Weights of a small transformer language model: MLP 704 SwiGLU.
Each number is 128 + 32 x the weight over its row's rms, rounded and kept within 0 to 255. Layers, rows and columns count from 0. Numbers have three digits each. The size before them is the row's rms in percent of the matrix's.

# up: layer 3 MLP up, 704x256, rms 0.0572, rows 425-459, columns 128-255
# down: layer 3 MLP down (transposed), 704x256, rms 0.0547, rows 425-459, columns 128-255
# gate: layer 3 MLP gate, 704x256, rms 0.0594, rows 426-460, columns 128-255
up425 096:183181147109129091111147171073117114099183215153157166140173161153137111145109177120139111152136096202103119113065129062118099122093141110115131110131154135075140208096122042119159103116143153164104162146114113151143087139160126066108097135104109093088110103155177125170081111156116144153160087128130132155132133132182173101128136176088101158150160108150080145029168124100147088075128
down425 101:097132154169118136130077175087179142079127124137103111090135169200148104112162141109137131093166177104089198114154123138175087171160102076125098156123085174124105154146129114150111115105119140104141130132162153086121171113145173144061133103130151120116121094130134103119149091115118118132152089100085172138113124111181115123133091108139120171155123131125127098088087154075121152178129
gate426 118:130126147156128176161060130193176132145106117180134151135081098126113149132168100142123059075066181133152138126181151119098080128120090068193080110160175115134168202190152113098141109073128057105151074175103143083159109134192141168110128138108116149188105100120209151132149134152077109135140095131140168133141131114176173170170147085158196117124169130128146132204157121140164063101102
up426 116:099136079064141139072119069140123126139169206110134187145139157116195101141093107085213155159138110117114130163109089102187133182134072125093164104151108105130131065114120087112133137108111127094120158151125084153079055198070150144132122117132144180105127113152065085079113071123191169122079102162090121114148134092130108116105085128136074069139115116112126162114123177138130124165162
down426 107:130180058136119102097138105173160119133140116154208139138137125104161060095115149171114133127198112124124129151103149102182178149151095157086122134169066183112104091156089095103140129168094086106123155144156185152103095154095125127132118125124148145125132140122091120102099102095170087016144140142152099116103127139121106128167154145068057115084120119138126167046103146133149150159110
gate427 107:139132142130111116080074119103120144099159158185165112055166099116176192144152128101083073162124157146119103137104161171142112142090101134128113094175166165056139116136068134176143102141166119145095125083099083125149103107133088102103191143138149180228115125145125138139082126098153136104134150125102151135165121119127134130117178050093138133111137201120129158146110088154154112115111
up427 108:121133128104105126072098117116126153083166146186139051121127128071173156114153090097108112200139115106148122139113153158110117151121086162129098116150167152078105086140054140179156119121159129132076123084080045105120095149112075100109181157157122175204104138152119166142102163072149111135087185138108134111152110129141106087096172094112105147112145191136135161151108076151145124194115
down427 100:131173132116128112132105149107171118006135133124149052155125136148142157140120102140074107099120122118104103156138125149096161111125118151132073136091129187119091141143078089170097155111142087127085094083113085151098086188087126135144146156139124120107117146183106108085117176094110107255077144119103113115143074124156126151096153105124104125138112074111136152138135138097130140146147
gate428 110:195148066183138097126145185149150120168138144199140095110162135135134167160168142136134111083093105171186104077119140113085116128121095111122059116124188135181104187101131204099104101115107109129157134057121091153129098095175150110163172124070107121119182162137118108127145173175117057131140114132166144126105154145128087119124148139134093195122113192128131099095125091142152151104134
up428 110:160161140136160115147094144127138124146197143157174138115136115137162167194134121109147111181075123140101101091139064133122172096141115133130105118068126118147086123160136150093091170142118151134091135106125099160102139149097121118196128125087115143122201137168117104087121181086112120142177164147182108120128100190144137144115165105134119191142126128088095120193120098125092142074120
down428 112:165153135126084147117154135133142149120178095143094102150143137153125126132114150148098171065126154121127102117171111151115148127082141084103130237192186119128092131126109132084124168095167182066143153120134078102070168124151141179190083200093147105110088127086126164146144141155188167186089077119066148109186138136151180158135152104135085120134133210084116173171150109096103106151090
gate429 107:125140155103089116117093135140135107176119089121142168120150128192113125124096106091131143091109155075117150118183143132043121140110141150074145128117151091107095119083102098089203172070105052098084111173057121092163134100202125122077110101111100143177146130128117157146129134180121181125132052116123104149153137114065098178140113091144126086094131142067110147129187137074102106117156
up429 108:084115161077105074136147138153197065074124123108116155205100114111199115199074113131169130096083119122151098146155096192135072107128056117111116125215164145085168107110098075074102142141190121052116134127078101074105146085131148153104172130124147070130105122130147132114117154128156152147087095130111126126124119128091111105109105153121102123113149128127119159149107109114146104150165
down429 108:141102152128099149167103097122167163114172127113094052085198126105156098062138100143138103107108153117122132097124121070139112119113149117072126148076136084112112137129191113089135089064132145119153122167095220114134077109132086179101158114065126203158201174070093122157117127096180162118116147128083114174093122065097124078147132096141135063091109117095173080076099134062127163159141
gate430 103:120088116111120104092095155107183129138126094110093091144176113127107092142138123118152073064149167104140112171141111156127117115118099084075126148174105120104130116109116144090095103093090125159068049154082182110141133105090129112135093114119155101169119182141103164114124175142131155103150113140104112168150178158122136071159105144119100106145103106114121147087087123134133087147129
up430 106:098089128182135104094109094050088125146131129084117100147117145121078162167100099091073104106203162131080087165098170155165127145071131098125175155097077119128110088146136138114185074128131135113079156117118126144136120104075113113056127101174170118155076086145123120108119162144126127113164138149102138135115170099136166074195171130109098193102129140182090113071082122127154086052161
down430 104:136094169137148113078047179162123131084148101137124158130056130089141099166183118084097080097159127111101096129117188135155086193113119164129136118131088122131131137133114150119110077087114162141125089086105130125120141103084149108118059126124194137118134122155119134089141128151100076187100119167133110086090152163132161123133091141053039182105135100198122152167106102146123095063160
gate431 106:136088196120140104148156220129116125130159151128086152163202125132080100151118149159122111173071134115153130171112134143110084111127104085183094127169132129074142126150122105115128129143151100151177139173222090117122121134118158172138096129047148197152138135062135120139142173076082141087151143188172087194149111115115153101088104119112147139144136198111194090108112128099166096104093
up431 109:124131134126093123074097151127069169086167088133133101101099209071125111113103139156043140139118066156161177181130129176129140044137137159150064110144123131121072157133149078105125113179167126090147127138175168114110087179131059127174103124130178146130099136158109078094140129120139104171188146112130105127143164150216151123126159152085153126101119140156128151130133126114145152100079
down431 112:134143074111143185118084057112102146116109100152169114032043159098137234103132117123122139099133059150104111107137150121105152155160180193149133131091162104141084151120165124159119115136108130133127165130095155104115143123132120137137114099207093088107099106163077107112135141140139104208108148080053171122082120150161130119131156147195093135078156089121064142194126135126100177115120
gate432 108:182080138094146180138092064062168159167083103127148104161196107143098106173111055120183103103133184104141148156161122120192098074132154073062122138124131134070168216118133143155152113139129132082129118164124148168180191106136117105087170140105106155152117152154155164123100103240165111117147126099123102154106124180130125055114136067177165070135159129083100140131177096103112112118105
up432 106:212074112164122106140116150121136117138100076191085144144186139126133126214085129133130125076098077113126197138135109103120146110140161067114053170138179134132166156090171113151162132120132102111097158159170140111117137184108162132100159085113178064096173101143207127156148154136080129117128120140157128156096114163110213092133071071064146063139155111110133107129150121080104104135163
down432 106:069099126171113080139169135066123115140146116163094042171152147152170113153097091194135120085121150111115155103160094128111116116094129084121117154138143130138091146152063120131088130127148120157110155109128143053116068144116166169182143137131192126084110087157165169165179129069088134232077166139128119103146111119102141142117112133122119086172155118092117077158160055120098146136158
gate433 107:100143125134145115130196112137152136111154153130177086101169140138147122147138154120114118134128091160133152088161114085116125147143154174197173125114142084124119142191098124061156136107128156108140160120133149122134095076123164095182147111113160065107192078130164108090091165096095118132098134137167152073113079107143114160096159145121114206130131135151158168117085091142145133102164
up433 110:070114115148145143040085135046096139135138135145124143123157103158126197102176087150097126154129081143099080140152117165137159128136097145083122112087081127158131153179133082158124143132078105225162078146130138139123086108153165097153122154099149108114146120151168142061135098095108095123175086124199096156097098137138161170155132089098118154088130094154114144120111117106146143130079
down433 109:167160127109125112174175099143161113133119119123147146131120150105121090144076182143164155137147143181164182147132095120125100032088154114103138159168088126136105117174124063126109180104176193005116145092113140139076140094071174225213152105074167125074115104090176118097112157169151175200099182115131170107148144158129100118118164203091118091146140109115127116061133128132111152160126
gate434 124:154131136171133157127130137134098189128129125140079108116169092137139138117084163130141098097149147149122131124132155113081098130065124168115076123140111139144127119145092068161105103158197129134121126115104105157110104127124166138119091255080107127165107146109107146115091133108161091119119115143054175068102105136129156135130141130169119098166131115042121145103083063116104125115131
up434 107:111171166088095103134158135116109159058109078150158178174128198102122118055104134139130139157157129103125109151183141087139149094070159162134107152094075141125097175107134092151108065163189070114129156142158158111089091168128149139117098130118120088164123129118083076137167166070083131155171094135091129079090041148152112123107168158112082105105097079108188198060123132147127155136132
down434 105:108129130079084080132180092103191117113116116119147142174075140131136128112103133105132202149151160133159123146124147103135142119132131095155179133139134150141128147095125130143142130118082131114102166159158159110113116143131134149100185039182118093080094119107143076123151145085111129255096142118171133174131128113154128069125129176113120113129131106206163093149130156169154129169160
gate435 083:131050083183201116087077164126115144214071120115189134123109083174099154155139172066131118095154176141122107095147145130093062064132120134166162107103116131177179157122122134123162106089132118150127106138169152177224171148123123082101144120136132113145121090122129162134125084178138118125110112143043157127080125053085129142095127097153115160108133165134084132135146100134135123128124
up435 089:107148119153123143160109128190167141074183147104138120141159138089117122147099101137185165180131144127129113138078153139171137151126161100123131161152082151100120144096096182158130111162113168116099157102131096094129133156084110155155170125122100180134143165158177133135140102118170135180091163143147143158141137103138082123192131108181096105135122144103216045144125171146058107108080
down435 089:107141065154093189146085158196130099128154148097124104142179165106126180150148156117179188246146150152157062116150115141141113162116117125120162215154064110059127191127128127125149141146124118113097103103164154134095190131150103164151167170138106108145161139147110102131158097163202156002090122156152170158142082115097102100178115125164124112157111168159127139124085134139178123132147
gate436 122:169105161083179151137185086158104142139153182162184126065121112152152131181148120213170105091130180141144169090139117144149057154089165088154125172138178100165109090105185131129130089117112139076171167181128098125108138159122116109118180089079139163138135145123152137128125120109164128143149131146087198150172175087134151169122176112163114147074159137144132140182122161164105113116089
up436 118:117171093158094106120107133124134145142159101139086158152131160105122138144102138083074176168149094146129097130094156078100200120176098183146119119131079165155122124186075148152180154131158097159099111052146172103093111115126143127110122153177134119097122133167089135121131161109059094130118176167158092123075111158138085072151067159074136130181109171118096095101103076154175136103151
down436 111:129107117136125175102117134147130178110138114097096130162161057097047115105168103120102116169099049116135134142130139127131125130114130200135142107106113128092164157130079150141156144142144124158118044127131082131155113117126141164148092119160143097119168104110129109149132097174107128000120168163119124105114135150150112110110104061135157141130089106148135131167121119119145135159184
gate437 091:117139106091104085191142088112118128189107212099124099108132128167104128099155183073111120167149108152152173118152121132109085153092109171094145150128117097136141101129145214136116096100176118172188113042155135129066070161128032171097126143121119150158113148195096124098105176115126110109135157094102152076113121162144114115097146105091138174118093140145216113156153091117124085106158
up437 094:099173106077115098124112103161144156153102170080095094100115117186100098114094140133087145109155114125152134148162158170157134153105135113078138068138117134144139079138122182098147092128188144137142089084120045101124069175124074147116112160159110134152101121151125081066141136165126082104073121097139095122099128167130094091100168095102153119146028111080126088107126130111115157139036
down437 087:133124104154095082082091162110099062121177130119125121117128168165144106148115116071114085120198105194058158140131136080114118135099135088118176127092166104145095101151136101163105111084193191162112141088153157130181115086079104075141144178103136131177149185109113171151103198093133135238114135079100149087110162128158081143142121122140125127113153118074132106173166113127153067159188
gate438 095:100153160125099095131101149107151153133139126086088129168134089114128111163079088153153122143148203060090139170096144107145096087128123166139127129132074152059118058166110071165183153145172163129153071185152151074155100093144132105080159125137055150160103149097122117110071103129181187103100127137129115162094089119110120170144113149210178152096173076116128110085091094037145081139125
up438 086:146130133099173221134131140169035127150110133148155102124126077132190128171134124065129103098078159136166117074153143145099111158117129103125160210148137109157145089120087132133126114100108101156098189091051071109162132139118081108090124123106183188127185097127109137147163143114124146126078110134146112094155164099076128146123134126154120100077105185107161120186140117175092158106113
down438 093:084116158107193127146121135151117134181148104095172085095150144089143118133189106127124103104082133106114098117142187135129119144131107128119114151117085094126122107186055076132184141151111099105077140151086174070194182098118095079088113082161130163111146133125125129074086150102118146165136106156163109152089094094063101181145146136175168147094137142138095085112128097112111042156099
gate439 083:126096136177166128088117124149178155117147138188183175105100094146109102141133137112107059162099144114148135080111150157176082136145153109141102153100140114118144120107071126160185146117168141125100052187090090111161163072153091062149117117118135115159051133132124146131069075149137131103127106124154142120100117206067181101128105063151080139085126146154084089165102076127145061159123
up439 091:164156107095082191127091130111135164138135085150066096046077118117171154112109102160073152081105120137134162104167150100089117118141130105143190201114123123142108114162091101144133082150138108138118133089033136151131112092155096129088133135103169044139141129163128077143124159164108120192165123166013138095124162154171094110155110126172132114067151067121155156193110189131120109147142
down439 093:141171114149138121086138192131120173137145129114150111084090136110132183139175118141068110077110102165116154057173142113093108170130155120140100163160165119121091138123112150166116152152167128189160131101045125142162146106126031122112137129112181142092119113097104100107163137174151075158162095131083159088112129163172089125126076136162182148093155102141068168159118112105153091169170
gate440 090:135122197154085058130060198114124152131184104173102129138132115119180069114128161075153148135144082141143128097131123120127076132139128144154034140120086097108134087112095145122128100110067171142169130124160098144138113124161154117151150127069104115102158131121145143125091115156100120105130086122099132136139126075153110176098100128136155147136173106096140137160140111196122156144124
up440 085:062138152073125080110079110182107106107139083168165103116139138113145164098089148077123156137102132136091110121170150117108072050118135120127083108155098156123150134156091123042092141092087139132161207127166126167130105143141165110087111150101099125134091119104203124153064141124123155121135132152119129127166146071170099176079187151128120123168138138150064165092128067142134131114174
down440 089:132151160123147131166100121157080083118061138152144149129154149099177184156121173127164118123126092159115087137139182204144087087138116120113102113169096084168089150153097132168035164145120116113188123131106082156129084112140109146102168146125162138122120096079128115161075120108143130175159073127110085082138126132146102087061137125154095188117115212149163097158127145163165177094102
gate441 094:138115132125153153085120151108126160107101078165152122127151047167100142146105181098191126138147180173162140140085181101169115164097111110080135108149117158135125131119109217101102059124178099071118097123131116148138135088087122146154156124120122059120110137150178161055122065105138104115100118139060114183120178123100111119107110114179129127099092046151134123115067048121090172124154
up441 094:106130104145134130201166138159154075186189158159100122092104146102138139077109160140098110134091098098074126110147081141065133142165161149177151182110099112120172086122094084227167187136090151178140166135084117119143105160173160112073069156116144174173158117078074126153115168159142136132170128170174144106140094104120158112177092126127149172150132160111108120155125131127165094151114
down441 105:156150114149135126219161121147116105158164143177148081095183176106128166096142139126102085078125100095124149148160087122110149142173134136089158116190149113133145083170113112220164193079105127161113099129110097139133118163123083119084112176131141165140126123103109129121094136150110100104163130148163143132072132158152162085192125077113154158131122135074078118118165126132173077151133
gate442 081:137158104108182175101113140133107146156131166093119118089086117167169152063199113146141146108105086074151078153149083139116152111138125090164155097075130156157132145123128145138174165121137167165137182074103110146142117148134114145159171075153173128120139130161181126065103156124138064137092106097051119117146102182106120151136126120154167105095169157205142182071113162148111130136141
up442 082:102075097234100150112161139055171133141116106103141150079160107095136077108117106154127150073150070153151139078126127102151134100122094097176166081095118158150156145166153196120188141133108124111110111092143133170150101103154114116153093107110117136121199151129136130120139051166083126143102145128134090113169124107118198132113097115083139173177102145129101160101164194111146127155143
down442 085:148178145127095147200102147160206114117070173103151144134163142180175128091160111170074116126122141115205105128065119103131155111118130128143186050133131139097150196096093122100145121135132191146120164131124090120005100103130106126037125115080070075184122135091158148031109179136135055164145126130118067149136098128082168068122143097162124143084125216126129126153111123163115079122115
gate443 104:212107180129165125161066082119152157127127121121181166116132085105125068092117127087141124201086156128109158115115142095196105105081162115124163163135134075110191148150132086183156127094140150165109101126158118162159173123188081133153218088147091142174133109154144127126137081140155134106088130093089124192135115134131158111167200166152158133181140124087085108144127152147162138106077
up443 108:130116104152096168120134081095135102176149133160168116179119155144136138112108130149174140127135139071151121114175094182101175123159128084136110124190086152163098109100148165140106138178147107103152097150048166105142103133137071114148110141117139174095178154124115089130102132152164183114150106146105133111149177164123150153141106095160072130109094108175135108183105167119065058167134
down443 108:054115115147089168064139150158168165147161110111173097075127158126104120129139113137118145119125129157132144086107115178083183132163113153089161151137082169115108126167105163131098168191130172114131119130105201096117106132095151083184081117081157080068135157069115111109127143085110162108136107180149084094100095104178153146107147133170106104103124129128099168167119065143086116129150
gate444 100:187168152229131137141125122131213122113134112131129125119071139113104166131158149161087111113097128123168143091110140102143097162137130111169133136132131102144146145112087098154149168113135116053105179068127166113109099191162144107130143136114120127165137170148116042086085148142105117142069116169137081108100113089117106123104134148087117130069130139173150112157138126155162086095133
up444 103:114070077157180148155143141110111077159114118158142080174120143150204133152103159071172134168133101134115105104091102116143089135109116111114093086076150099110139116192135186126158193144143119155124130129099157156120121127051144146122118127136136134170155103209097191162117134138114172123119166165139148082174185110122117122108116146151161087112107158126115162094166154133060218157159
down444 102:104175081092143140088196081192087113151081164105095148119116126101104099140216141074143118065161131149152105117139118075124169141162149161111161084171089118118174161113086129114138142147153074094143146077173133118108094136130137106090170119143118135070096145092125099131135119181135102033115141130145086109079157174097111139177083155139115107123097102131151128173113144090158117106101
gate445 104:155099183113151159110131132162081132118156165117102117070135118114141179160161160182145113139134091205147131097119133125102070155088113134091110114127163079133168149156015122152156118126145146166079120132104131156117068114084122206135158172150105122127094164136120185140116150131141104107135148128111144167122148137106100062151098159131138236090105074161131085114144078152144116131094
up445 101:130141105147070129142142161098164106172107079144132101139157071123152083137115092120098157109125155067136099136127123104154141087161144072168138131148103135155134101154153115129091141144108118032204122100121124122143187164147107050100114111089145120144188087086160107114118112132173163143135110140120047131136089116129201190101090081127133069135151177092170128112074122113093130174140
down445 103:190112135168101148120108128190155097199151137130107035092155046144126111199148067149099119150140100104151119099087099124136110142122099085134135111177145178141222132201097107138053135092116100048149113089122111150153141150149102126111101064117091141100102183107146117098100087144180131033168121094125041147109098115143158161135059051140162103117143131107127111137096097098077085109131
gate446 103:111222150125103088160130128137127126127229159136114148166138125162199076145113118089194124148162179151147121139112100098115080071071131154132095126157135122091117093216061084125101097103141152097162184158116118141098209129159144146147165149141166091134169131066116091131104108124085123128178161128155130112115104145108142091106161134118138151137104144094162082103110086119135155126153
up446 103:111175122076165144121109096139132072155083166098136158126120093189183123149123077133186175126190113149114141118139126184153086135091142111137084122163090081096149080102108129092107131102113168111158142116124069107130141149110093179154119113135114130126145118165125121178126114170121128129125132049188110127103141124098123143127111104106181096149119102113159154090098145105162183211179
down446 103:185162126123133143124130084162078122175134166157162057093152133174075118088098172091093125055136116117206129165142149197134129088123102085160157147158164127123125130153081167111087135148164134123183129145145099128194131087117089174130175146059123178098126105117120111163139164151145132171153146094159127073153166158125166067087094137151133188110109141067178113042111113123133151115124
gate447 100:155151072095092110081134163109133134135094196118138169162113137157116096177075152143143154038156147161170113135099148130123111077083139160124114162198146111105172102142111095115160143113142138088088131146114116112164124087124136090079119126206077121078114147145160134106099130173153147121134110084127107181158124166111117129112115086071123064124170146165158154115147187074116103090148
up447 100:123107139164128175095118116151140147116105094130125088102079099133127046071153097115123110113092108062121093111173170138103109095105142124139153092086152160116139243133150202124133151140123103124114084140084147140183093126168197105160109109174091101077145162153111161126156161111138125109129083129140127116125078131142143218124179086117083098130100083180105174173173151076155082064088
down447 099:067084169098129080129115109156137159142160105145128111160136138151130103079109108094096094098109124072110104043113090139173149092161134225091136153161108205116082095152129122136188164100083085137123151123148152184060116090095125189137193113151114110152117156097081137127183213042113145213117186128161099130091101113130125117124142110158152131105129118143133120139157160129175124142242
gate448 093:139173103056157093169129209169109142139144202124160111111111170179118156162109105110128124082087101105167130129147122148095084109115133168182148119115105112137089129079119093125092091142126106096082156116155117123150102109183148140100128135142170135093162109086140114129136129110128084155133109128145120084100076112165093177082088121177181174128185186088083138254108129161111113114144
up448 099:116097149110134195104094128126108153118110153110137110161113137058114160066175093087146149166143086162120177114143152082170123161100078110137119130120121114152186140112132112132172177097169156154083153165136125124156143131051175123143141121150128098119143113122156115128092072137100131080136197149138129159142175175096120092145143094108092086094138105163157130158153124111067182114132
down448 099:178174078155106145133131080112150066151128165072145160116119115135194058146138140132108135150089144102177152056147134166091134148111155113088095137130100099084102180159160090126176120128137112121144186115174118124168065131135063059078106123059149113133137137116149132117132144179190109100088108167146099190144151117162171105135158192131092150133162121154152119105142126095098130082093
gate449 122:112090114066149156057118120108166156151084153101081065127132092176107142143135058137167095130095099124152100154155108128138126133091101107126157069170119053070184137169134110148110108076081168161106007155110154155162124127108107125133162095139097152138107156208157174078140104148117106105101134097123131184119170130086095149139096146163105112184201115156103114091144105154146160131127
up449 118:154077157163115169176107105166202148131146142136143084108097142146125113074154120119208116154166143088173078107170085164079137094131116121115167126103158104157113150115148089155117096157081130130232153160113158198067141178199107147144157121152109097129132145084112168149130130130135115132152142150142101125133128140162108144117197148119090123127119087128158153169129120136117092194126
down449 114:183167145128098137157091096133142116094158136128121134092153171170138111146087163112143102104163197153176157088153166120144099134177120172078105180156113146119054154091138124126125096192119072108146200139208105134098191130111104112086109182141117142152160115097107114141087145127175109105181091141151120102122109147145123125150121141127091118109118117123058096099096154101116117103177
gate450 095:053124121213088143129107148128143105168088060113102099084184080160066143097119119149105166092125057073134102158137130171133123071132170104108164082119146146125106204072096160117146124076102164141153072133059160142162128130087055125074213119105177122149100098133155130104126121164193120084102127103095063153099164176138106175134124119152075138079104120184090156098175145087133093197156
up450 105:093121172141185106158104146159107108133132055137220082106139146153133189119140078120112132137159135154146120141148127120076113175169121167123112111140137137185111090102150236100106146144100132116121128149147149176132153169158130097181067137109092148177136114116147158118145045127121043103117167147161130123101120086082120122109154175112122148173101105151086134141156119094181116114073
down450 102:131148164126104065165122139156048121188067152161223108136139122147119124113136116171075161150120151199148111187169152082096089170098142077093171104181110123221122132068066151122102102139123126128143128130115136133165143081174119101079104131157128132208100098092143100127161072095145068122092204113137113162141100105162158092127100203091093120145106173079161156166129103145147099092067
gate451 098:088184107088145128115137103198125097143140127128141145106167113172095169128118115160154127140109103154119104157148081132128166100112153151092081206145064116136134133123123147102124115168152089145169107134048135123129151113086137070136121106183149120107092152147105121174182135149118140106147139090145169183106169090142059154105115116137098074162080108057171059198065140119146153151105
up451 102:131098117080136107113068107102106133107133156137051097122160122100078164122150111185161122146147137096094099142157093055131106117130136162106117106172150123095132121165131153121086094104095119128099160133138134140130149128112116101165120147090228123129153053157111123120173196125098116116063099092181148161092113120076124146051148122154129189155102143123187099111132120166150152127174
down451 103:145148166160102159145125168162093146132124088178110151061118109120177111152164117120077160025123159169164214131142151141139148140109082090143156120075176144144130206141077128098089114152133113120158169124164101088131180103167178090091100104180157175138141108154098134065090142158134132163182182089104105142146113144099119094157115124155111124133124133125137109113117129128128130080099
gate452 091:100129080084075082076157126110105146067149154126097112144164185130153098190134118174138147115128079124191149138118102102162088125112088182085075175102140115137071100141100071100121090155077124111158190142088114180095114133116119127155128133157158118082113128097131117168068136052115109144181112093141150166155138135126109113059084158129140151182128123161086172135130145167095155104178
up452 097:153168061090138160170131099120121133132135177163131182130058135131091150117093160092176144112091109128141101080154107149177199113154167146162210112119089153147109098136192150148120077181189130097126144157129102064116125138166134121105104083111178155097164095137103099111164091138103085147084094146091170177189152164136139152201101153147096123148105116072136132129137140138121138080137
down452 098:165111165173138136078159192132135143141095139164079088141164050121089151142124093146176080144099157108116168169128127138095061120080115087117144101118195097086133154156121205109124146104106109103141089152108136160136148150146092157135134081138074118178159104154134151110127144163144111000142174107093091132101086133056119112119179135132163118117130102112125126114164075098166120145103
gate453 137:167114189112152131161160135121123097156160140134123175078170118111129139103115104161110070154115121121115143151166096097093065171123161154121133081145110155146132159162095152089179072145128132192161129075121100148110083158120109173045109125105143058119171136097141145116113171110097155138194098129154094138118144121123182161120144183128180145148051126106127154162142130187117090075163
up453 128:164135142148164159120160143143092078184185167143138113111134090111117160120090099161102069160076149124087132175120074057085078130180152162159156087125096127106132157127152101037109121137086167203126083174109093146157126123133105139125112157135135118133178154125159159156149119116146180126159103111146100138089141085104181182108146163155164172174114084108117189156150142109100122116138
down453 124:085091111131102131178104176112128153095139100138119082160181127097170123185134071095167084117116145103188129116143095155149102101103123183144122173107128139156154141168099180123166118137109139139155094085100171127084110081095178112128100140105127078081108135055139066135151144095094135178143119130132180112109145094126154197143121103144080090141105121149113064105153140133067089107156
gate454 087:146080131203114182163156148093171135129147093127095150166154117187124141143127109108113121113118091083082140114166142169134098147111134125145131209166111109155137073106115158144182110148124145166111155142190161179188081120115131145109193130092168104076139193135131120184130118145157094074079113166105186099093129096153209093130076110108135131089122196125127183132162174100113085163118
up454 090:127153084114153123112092089132119130121042153139122152062110088145131119099078174150191219098146082103130159091143067126102120140135111145201121132105166134129109125175130136120119128100123072137095121131106125135112131107096098159160152113179192112089136136163101111100146090090124141144167123111094065139117182094137094109139169098116153136096159113106143097121118145108130129115171
down454 088:122102135126159145187152119082117096138099143082082091164116113150133100088127131071108132086171100153085089137162131140104153130162116100190149127103081079108096160159135117167148113125117140140080041114075114191120125098168089146096138138170159080132163099179085193138136120117116086027111095152051100178146139113116145105163175154100173150131133116147151179171119185148107115095161
gate455 108:163147162142125120107131136108107115116135092078113098099096131111078052138114118137130110098034213068154103155121148111076120060125126137116145107098104137101120137138095131105121103116163102116086131194198109121128134087142157100098146138139095177147096147127069136138113133132154134119124134128113165109107137081089049175139140092154155106125133175185118094133109123140117108127187
up455 100:112129127076116137128174131160136148094181163153140169166137192128073106089094138135089183135093129106155081094115123146165146153103121180123139094100118137119145077144120132095151114155173105128061206146136108092075080131160151114094131097133126122088113121123096080156164148043086125154089130206089214138132125115105117115137087108112111082110057058158126113121134164135105137082166
down455 100:076147108134086134182161103124185143100180131152157094188159121131219166081087109107116182148187096155128134073145087142151126137115133105164124095149070144109119066119136109135103153148080139154176118069058162067112111157119166149173127101096147108063106126116168087099194117111139111220161165171150167144149108136170166142121099197093115134166134098092082143122116119112110160117157
gate456 099:116157111023218129105148111119106144165125122162118143118166097126130116102144221077140177090056116139147112112174138146075082146134122138125128149188175101149149183178105114160153193176164127152102133119064050098146090132155127155117109089159129170109195118076140093163090126127124178114130193147063122144144159115074162120128130122138115132120122104085121110138112127124084173101132
up456 104:089173126120209096108155067094130155119126075159186150106166121159129128118095171120142178165024115099185113144151142176131140139156111123137143119165151099145144186118162172168145153195133177195127126132112082114167097165133118124091110103142128145088218117101113131149076097125074158160122169146061118159099151080106094132115156159126088103142083134102065124115110161142128149127099
down456 093:115131102158133141123100111135095102084095095113124119118102188114139132088053146160128113109193172095115144095111120082135161133130107125121117096140116176069032118076127133114156095136146157166137100106159118158145178134116148104102126163079180122121116159179104114047172137110166133255114106089149139119109082121158103116118154154113164141183111122135147143134148172159132088089133
gate457 107:168085104152111186120120097135111156138120164161188135103119115124156077125149166089160122140140115116164184107134159057097065086152167113143171126060071125107131135131137140148148119110076079162070109133158135121168115161160135159168142121184111126118100115098120164124124107183135127153148096174101199093103081104140136085158162110146156169116121192086054148125118095167060137072097
up457 100:009139134095125071095154080159150082118131101069150146143151105154092066127160081128158171175115187159112115153160079113188142168120139102098141133130109177143145092118107097152145174143135166104161149162096152157118145114105167064132186157191154108095091109120148086106134138105138132133124135112198091174110110092089059151120154108093064141125118057127131115192119082108083091137112
down457 103:122085095154137149147175072119164158132086112155109111126114145102089165079103102158100067153151162098078083147165167157142191149127095170184127155101112082087121206112126126123129095138187149110083100137123141122170101125031037132095090126182095128184108140130087130140115120105136137093154130116085126140133102076157103133108123120177119120105094073124217133123114174098149132177146
gate458 093:118167160092134160181088099132157127113156128117076145165163102128118140135098127104103138142069148121113130189079109147172112138161156124131062170124117112072184112096151155079074024103119148171137077084092114136148125139209177104133144174139122106085139126159108165145092194124156132137093136160139138100101144141162086132073086115140061158113126161125110167133140163148204140064103
up458 094:112154165154156148187076119128141114124179120156108140138192108119120162182123134106112122110096135127095096183125141145176102130165167087112070174133071134059173059093163154080081032144094184146159127104130109135133158151186121133130110164121106059121151128100154148159085198129122154147082124160142142106095125116125163172070123125134092117125129139147120158107151159132198108102062
down458 087:085106127116106144151101134215145156133148121176107143109128094190131153127102145150116102110131116115151105139171162118099129131144131126124083105140125065144122172109154128149153095121089161140117092146134126119089126125113146119144147170186161121169183159136156071111105109152072135255064160091105102095119167079160135154113079074092148092169134131075147108084085123145145104154126
gate459 086:170102080197074147143117132092158169109110088048152139175151146165149157147121116152092099117155190156105155146063163100141163178092170083073128106086116131084132145140097132138117141128154046135161113168107177113142120157154083110088119082158156090099122092045125182142193102129161109121085099146084122121144151107136177141123147092124127117126109112140069077152158153176129110107133
up459 089:089124149080113158139105127097117149118068145095141139067139126150128190128113085105134082081113231170099143130101164116114142157123186118093152103119170137094180140155114130110136164138152035118137101183140187054147143132157089137129120090179128120078124074098130176140193083111177119154161094149108138138170095081127158083150158041126144106161091107090132152085142086115107144106123
down459 085:114089113104103144089124108174116124130189102133066133198128146089154088135084128130117170135179028084109107130169106118138160112141106149158159118143060133166072194073150136113091052138143178122112120086108109169079126092095173170105155141115139135133083119170146100116037155130100145225088174119121108148104158153143080158131127211156105137148121176127165103152121106148179141176131
gate460 104:095128140133085147170100150077084166138197125147043148082115111096106148131122242093104109091122120171126132160066106029084096066108162151166142151135156154083127101145070092129135150112150151181177096138181179179122105076165114187133146186097123107206138182119094111115144137129137095153165155122144138163176142114121084115089123138160123181157141105105116119162137088202117134112102